Each number is 128 + 24 x the weight over its row's rms, rounded and kept within 0 to 255. Layers, rows and columns count from 0. Numbers have three digits each. The size before them is the row's rms in percent of the matrix's.

# layer 8 MLP down (transposed), 768x192, rms 0.163, rows 491-540, columns 64-127
088:147093155119118130142079139122094170109064152128143134126133125080141137149146106155105172136084128128114104096128118152162172104125151136163154126103121119087069118107083119060138132168115149
101:131128110109139087104122107131122109114134145123122129149125087101154130154127118167111117146125131100115111095148138168162086148082160131119118142097120133151129137109122150148115172145089081
096:136121166102161106157126148127155101113111141169135106140077106163132106170144151122118099132099134139128085110113140078126135142148103142139102165105175163128145118142132116132150156153177106
103:086077148145169137123095146091093143119126120112090184117131139150118143135133106131142084112115179125115135093143118142149140141089133111144127089157154140136121193134156138094115127094132120
102:146140166130140121121117101135115097113119082147123127154112165153151182145130112129139100124150087110129131151111135128108195137139136144144160113146143148118123113185102091127117111104097107
080:147106175114142131152114155176159147133127115142139133041155085118150126130122148133099110094135130136112111098112172140123151147145144091089140139100096114110149144116147142129132154136138131
105:087116118124133121137161126135116129053127150130117138112124109111094123111169085116095108112122155106105115137138159163094103155148141159114192092134131195144102156096152133155139123174097126
088:112137121149127101107185119115100129162139097158131154148180092120115101137152128112136133124147121118149127118095138147151107093112163090120135175139179114143119091118127084099131163125113132
114:141082144133103160114128111142136162148123111114181106156135104157170099090094146089167122106153148122128153110131100098139126139142121137106123124144138121146133117087135109144141138166099116
105:108131154106153098111144169148122157107169115110160116139132130112137109133135120091128145104092102109083060108129100144167154096157126091108148101040189121129131128144140087127115125122177162
102:165146115162138094114120160149092145165147126103135132159176124137110123073091135109144156152142131138089129116154087102146102150110148151126137119124153092105103134138120099073104139132131122
107:127136141156126130141142162095153126128076141171113159127125077118140124151164125125136094123108178107126102099166148080157112130171159143131209158114126165133114146141140151147113154078133106
105:145147171145112112094083122134151177136108143142114074134146149163134084115135149099121135106176142096076158125133162098140145157108097080112185108155093156153145167118123093146154098156111122
096:113130121098128136129138111070146145103143171100112111140081124147115101121096122101154116144133161132129136144114132129153145171126131090174120081124149127093133164107148112081148165135126170
097:121142141120127134100112131084124170127124107157129157117137139119127125146102148131140144145147130174153163126109120155160094153109176117188144153106140135125156145137155140146119108127135112
100:142125121154145107114064082088170160104112126112076145118154093144094119142147103083127158168115157130135137143131134166128139154143081149167110126167170133106072158150138108136123124136106131
105:126123117101140138142153081105126149106155145156126132133121153093111114145087160115128153150118129089176115114095109122130078142149104138131125123109124159144161126176126148168133129104171133
094:118148132145169133109135123085108154143112093158123056153126120103155126148143120096119132178143088151111069115126128133147089076136103095154124122113172103126177191153118093125130104148138125
106:145154110124127118074124093131138158104117099136120109128140107128147148147091113132115120154165163133097119128127113155140132110118149102125097100103164168185140119113160122109160114143132122
097:071116138165120124146133125121153144137125144148128148098105087112127200126135128118110131132161173116151091064153107107101134122131118146118133065170119138136151112116116174122081110110119097
113:141177076122158114087147119096140133046150164100119140142110157104125144126096172109093118105108063143126092150171099161187141085103153127087155096096088117113166130082126115118117145142112130
120:121099160090107148155143148157107124117128113131112108144104127146103107126094107155167110136141129151164099135166086117089121149126170163101118125119113132085122112166118135127126104136083116
114:129122128134117128173157146110167154170116144083102119124153128078113139124124063118105137145117150118140100117086142130125119144102116173145071187131151133131101162101178140127117151104074136
101:124141118105137141096129145095086174114132099116135155097131077109092144152131166095145130071160152133107115062134135117124141130112125132132190128133109133164136177150124106132111109126104062
100:143131156134143119154156137130132161140157152103175128150163100136161129145113158156074137090163116127143166116118165080122138119108124124148144158133096141105149130121109124185109108160123122
102:125206129099158116107122117100137072111170108133098139150082136114164158134139085110205153163127147127135087138111107115131183123121126151118148118133165119122096133118111115114128128109111133
083:110124151175147172126134120123117114147117151161160143138163129152120095157137190104105110122121133155130116122137125100089095123088141119129117123138121077085133126102132108099103155150147100
103:137125160112128111124117138121160135165118116141076098126121113098114182120139142142113112113099136140128127194129139136154148107157133131125172081159168100098106139116154147061142102159156130
099:111103105149119140160131156120160130130156112133156125135084108132118096103175146145116119160102096150128142156125135144104132120134087148129138105136146127151120127081115138170146096135158103
096:158128102147118156121095069110172125125116140130130143075120133138168116117107126150143108119155081153143077171127128105161139081110113142099136112097166141144136104129114171162103115115140164
074:124144137110153110145138164129114109149146137092136131134153138094158148129133128117086145124070142121142118138180099044154109090125127127154148126129094118133113152092138120105149183145148151
086:103102164091118150147115124075120136100126131102142142146092144130100172132106100098146096147144128123139138106101134113158132161127141134123136155135099131148136127090155097096108124121095177
097:126153112120143128121131157111122106124064103126139075152158158140080188165144102095119096117157124104142156151122133095109094125124147142147108149162150104116112097105160130107147152161129100
096:089104138145131104161149112123179138104147117140119095154131137126167135129127115130114137098113152131127148094149135158110117143112199096122093156124161138146157130130120165114128126131127165
095:134103115159190146133114075153086144115083126111129160178118170101146095143088167151151116096138141108156126140174182132122102116126154126145083148175122126069110139098116152138145134178126104
114:167133129114146178148133098147164181098129141088120072135136148122125135107160120092109136094101170134142134131100129162128147163142105146111105141079158180121103085099107152136121102137104174
102:071091181112115095147119111124107182130141118104127074115139143138156130116154142154109159135132145134135097133109093130097159105127136125143132125122087154179150128114132139150141127126111136
096:178118133162102110139105115101093145144152147130165163099130087151098119159114143112165113135144108109090118130129177121096089087165162109121139150150096151114100121170135119129090109113149119
118:144100105131098162110132146103162084119118107144134083170152101118157108154133140111109114145118147155155133113134165138116076097117111106138102112126154096116159101127139136166119120097156103
098:124129127106130106090145134147128112139160120133122148120094108132200140119098148136159120198115118122107142136095171150122158121129127141154086160114128104108141108124115140160085097153107133
105:158154128101120104129157146122121116113144138111128141125144139108140134143092107105173095089159154137139091129141092155137152106141150075090109078110156158108103143090102144134112107110114127
123:119160167131112132099125126139114179086136071149162128159105098136133083134127137157103123111109135113121135110134103135168116109138091124131151141151159150125162098171117141148141106124117119
096:132101117138146135146124171103160123089126144124208088119110112119110116118125139135166150124094102170164120131094121104157122103097061115119129140147141146118101153125081104135122116104126120
074:154165171114111151118116136120145188158102125122121140162136153129115132093167107140100159119137141085141146135101130138131143159122136144134141085104095126104108150130059108117157190140166131
116:116128138134156093107132143117157132081153104168144113160152158176109109126155128123110104107090124141090116075086101117156110161100136178131137113121150131149141132103102108114136144090130058
087:113130141143148136118128097086134094124126099151127103132115137116110139158185123121091111100095112135109135123151101112152141090126099091139124112097137168139142131119108165152142103176140150
109:111160160118145117131145098061118178129119081068125125142150154136126086121122094142125115120171152138098164147102088110127147129137131137115100105122148097125133161098181164155141144110139124
094:133097122109147140126124124111141147109111113165117121127166112148154164127113121141120182143163152130117140147156147114135145159137175144117110134125130101124155121139081080126118149097107106
091:122066174128103107116161126108140119121138134081172157110175109115143154102124126126083123176134142163117137127123076135145134138069157064124140146181110174107057138122095125165147177119120139
089:128129131096142141105141167143158099100133111131140139133128095173140143091138118131180144111120123123172132145109132156169160109123132097115131153161120121093166116171163110117135101130112095
# layer 8 MLP up, 768x192, rms 0.163, rows 492-541, columns 64-127
109:135110094153136120114160145177096100129109176114117115099127153149115085104107134092113153085095151137149125117150108125110126149121142155140136130145062092106114143137143126125087150164190117
101:101157137149119122112108098118098109163116129119063137098137125082161110125107115120138160089111117132123130153131134203144128140090128120133116097140166103116097167103155137119120110192093117
108:104186138151092129137102154154089112107155093140114145146131092133132097115115159118128072143132114123134146180148157132116136229125122172136082139126118139171147097133101089144126111105104122
106:151110137093114104155159149146112121153145138123151128127112144080101081116172147127102143136097146117097144095126137146118104074161125134124116147132122070140117117126141124094117135116136152
084:102095113119185108134068101119122154122095130148155149145113096114143131127114102149116136179127141130118105150198125119125151144108114128197159125105088126144138112111142136141109108067114128
101:115091163099151169125144147181140081133135129093086137103118118130071110103149158114132109102183143086090129106138122147100102165093148111164093126145087101162097179140107195181153119133146115
081:167071103109092163122116143116109120127171176119118138133095156153131138124095160155185088131108097110119159126119090094120103098194105140119115105178140120121121108106121132133137143145157133
115:155127168087119135108132114127135141151131109135162149104118126137081136089142145093075111118150106117128122142142100113139097108115094100150081156147122126130144125124137138141120093161133093
107:114127143140115153118147128152131111157188103059138122091110158119139103181107111113113134155106161151134168108137123089125114147163104125080162111140129122143132157167117104114148094147145153
096:151170101117126103110155121118157155101091103152108146143092164112164111136125149159123113093106106111139150136117103118102131149149099141149090126125123127136143136112126191115130117156109142
112:110114129120122134109103115100111131126095094081190134140159143166135123123134100104156128129124102150079114151097149161094079143100096103127129122169136143158123114127112154166102111128116098
112:151136110131109135117161148167124119098148152157127164126116150145127118167127125134107122106138176123161147147149122143145134128118124118183135154145117144075122118088137093135121094134132178
104:163110107120098102149093105099131114108114078127127119104131093106098115155116137150107137110184145095136100134127148191119141108112137180142110170171121127103064145099118119148106083101128107
089:112155128129119149153107158137144090171112131151131105093146130077132101140139098129113119143151090143201116157119089105091157146139121083161126092125121106148132155150099146152141101146150131
095:117147137152106131138144129094183126080106131099069143116152099154104128097172123161168113096117111130145118120071114130111136165085182114105084143148114111138128079137156156129125125136148157
097:156133146156102120117114112153104143114159144129128153189132173127105139139156139136100122105112125102059150132110103165148127123073121138092115170110182126115124146121095093081149132105137103
101:143129098091132139139109133146108074131158156121126138105073127146130165114113152188102115129113141083134129144143143163135126084105155117137106139165141176123092173167053143131142161123156132
114:158115121143151141150126167110116109117117135090122143151145109137103124123114126127122142120086150094141113091105134136168090124112167109123111122129118127122124083135093142155092120111181111
101:159107082106116125144120155127099119114126156116155112125105143120139155133143145137128147083161132164137076141109124153106107134134154075122114134140110118096121151116114091124161154174127142
106:121132164100111168119151170139179109149192140149106117099083130132114135125169139134104129135159138085133173095103128122104145138099159121156120136117143142120139103128099117150083096130145168
109:114127074146128159118113127099109150079112124160099119123109116094123124123142128120177109131114146122089109117134143144100140123175132125124111108128170123109110138137133128079103144158160150
101:117142147112102077135151122111087139121179114115127087095069131105115123099091137135154119135078118078197162130130131134144133131108155129126120104143148121133086119110118120118105125120115119
103:082095196108148145155117148133164121135090094118113088122114148135157166161140124145147076145129121147158148143149124149121082141116189091106152139133110122158142109129135163142129130171123125
100:152136118121117084118125137112155120126134147123131101153072188156077124147107105130111121123102107140143150111135096145143151138126149137124126109156122115152157173090169154072082121152140098
108:124111134147107160132095121095102151137119132138104131128155180118133135136141120136146124124153106175133133108132104095097139133136125150105116148180137142158129140127138084153173145090158148
087:109148139125108140149123122143115120096162153184086095123115189111127154122119155120152150146163166147147134119131145118141144120153122135113098105147167088098081154117134158140171073137116134
110:143103127130168119152128128123144153148158114117115108161132131123139149121111130093121126131187160122105130092140104115092140094067121110120132127165164141141132110156118102091072099135133137
102:120108185143131163115137101146129116130126099125138161097145122159082149143114099107113106083143161126117124065125090090123150108122126128145156149127162156120129116130144116140118111125135149
099:095122152090176128160107161160119084168167164117101140179088135155111144100146127111095120144078148108126115136167145144124148144147135143114106151099073110112131141135104103105150150095098120
086:152129151125105093100133107133106111090143081150157153138108134132134156123127114150153123135124150136164163080084126162106168133134111122152132119092154121155111115138145098147132117159153105
092:129165091164135106129106150157136148150098179146060132134121157091131147128138131135112128119089142121105131157114061126070106117125174120165148102147121123103108150144108171110114150102160118
095:095138146128122142156165133115048097111084148137129113132084073108153148109125121115083149135157133147155122131127151120137150182162129156140117148111135148151163134092126094128135097129132101
100:166092106129136118116118154098092114101134136143125128122123118164153143097150120162146076143109134114119088168096080121158124098132146127123140145115118122122125138115089151132147124157125177
099:127128126108083117068116155140120106090137104124099146100133144169153098125162120188130124119074130111136142149107114157096149114126131118137148149139173131140138157141131105127126093103087099
105:117104111137113147163108146075119077151092143092148121114124154167120115170176146117120124158072150148118157131139149124160097106139151077133138144080112163144095127126197132142099121118098146
099:082129099100132128147098087147071137129170127141128088144117096120094124102117130165125120116121106131111126117093119137113102149150143117092146155135136095155123137116110164132101103095072104
102:081166099131141118169109148140130076111139097130119136089098143124089189130102149116126073107136110159142128141175156140156166116108188165123119120124109142114146142105160115140093111130109148
108:141184126082176170133113124094140119146128135150176093119134151115108105123119131081127099126100088113097117106114143127146080179143116114122107136114127132096141106097144144130078104113122078
095:130056108172139129108135109131142091121128143115131144125148118150137184097121175103085161144180135125113132119117150108123102141142154127148120117106124139147100113154145136100188156142137106
105:134129115134123109123117116164111149109118122108107128132129156137123142138132116094144082134107127129139122183140090075119171152107152113119100124152132126175102149123110138097062141102121132
110:098097137178152146108124157149115113107123098155113108117083126132150150106119145111120129164163181133092149130106111153124094138118170134102095132135140097147118165100149095116161135102116083
095:118117123153149115134179137157177102121115101165126130157124105132128114157150105123112117123128150141142123101119124140112187115126124147114088137118145108122141141141149094150137187120129140
083:119152149156098162109147141105112144126129131154164112097140138126122128139117105136151077131116159142120131077101094126088153089098117145131135145099147079164107106157130144104112129181128108
109:140103116108088166140110171110092165112170136113092116130160174172145143138108134105122142122178120077155079144161177117090127166139106106132134129114122130145131112184109091089145149128160111
094:084108131132087134131107126192148132107120128080121149117099099165074114113124132139120104137069112108133141173107144154145120123123148129135114107138098130168111095168144151133124124094064144
101:094106101098149134144144092136160124137054167124118149091102098105117117125115121145147128124126150119153078088125125137125105124130145173106100113113119153110152132098082128136119102072148107
104:158135107081137135150128133142124095166145154153174080121159125137115105135122107116161082114097122126134152130140162114103113102083153133124145146136098144147115100132092110115098152133137158
083:154097171125096119167104160086131121140137131088106113120127106122101108175101101161177124129130139154153130106169165093104157089143100170093140167117089113133128118108146118105089106137086122
092:110135115153141101132133130098137159160133135147160104118114156097129124104129131103151110146085128142117107152140147101087073180107132119149087104107159117103150133084116154118095146142110138
096:137148149126112102160134131104113104123126140168149124116117113116125142114111138120114135151150112136141156179093134117079123140126074122128060119077105105146120162097143091140128081122146083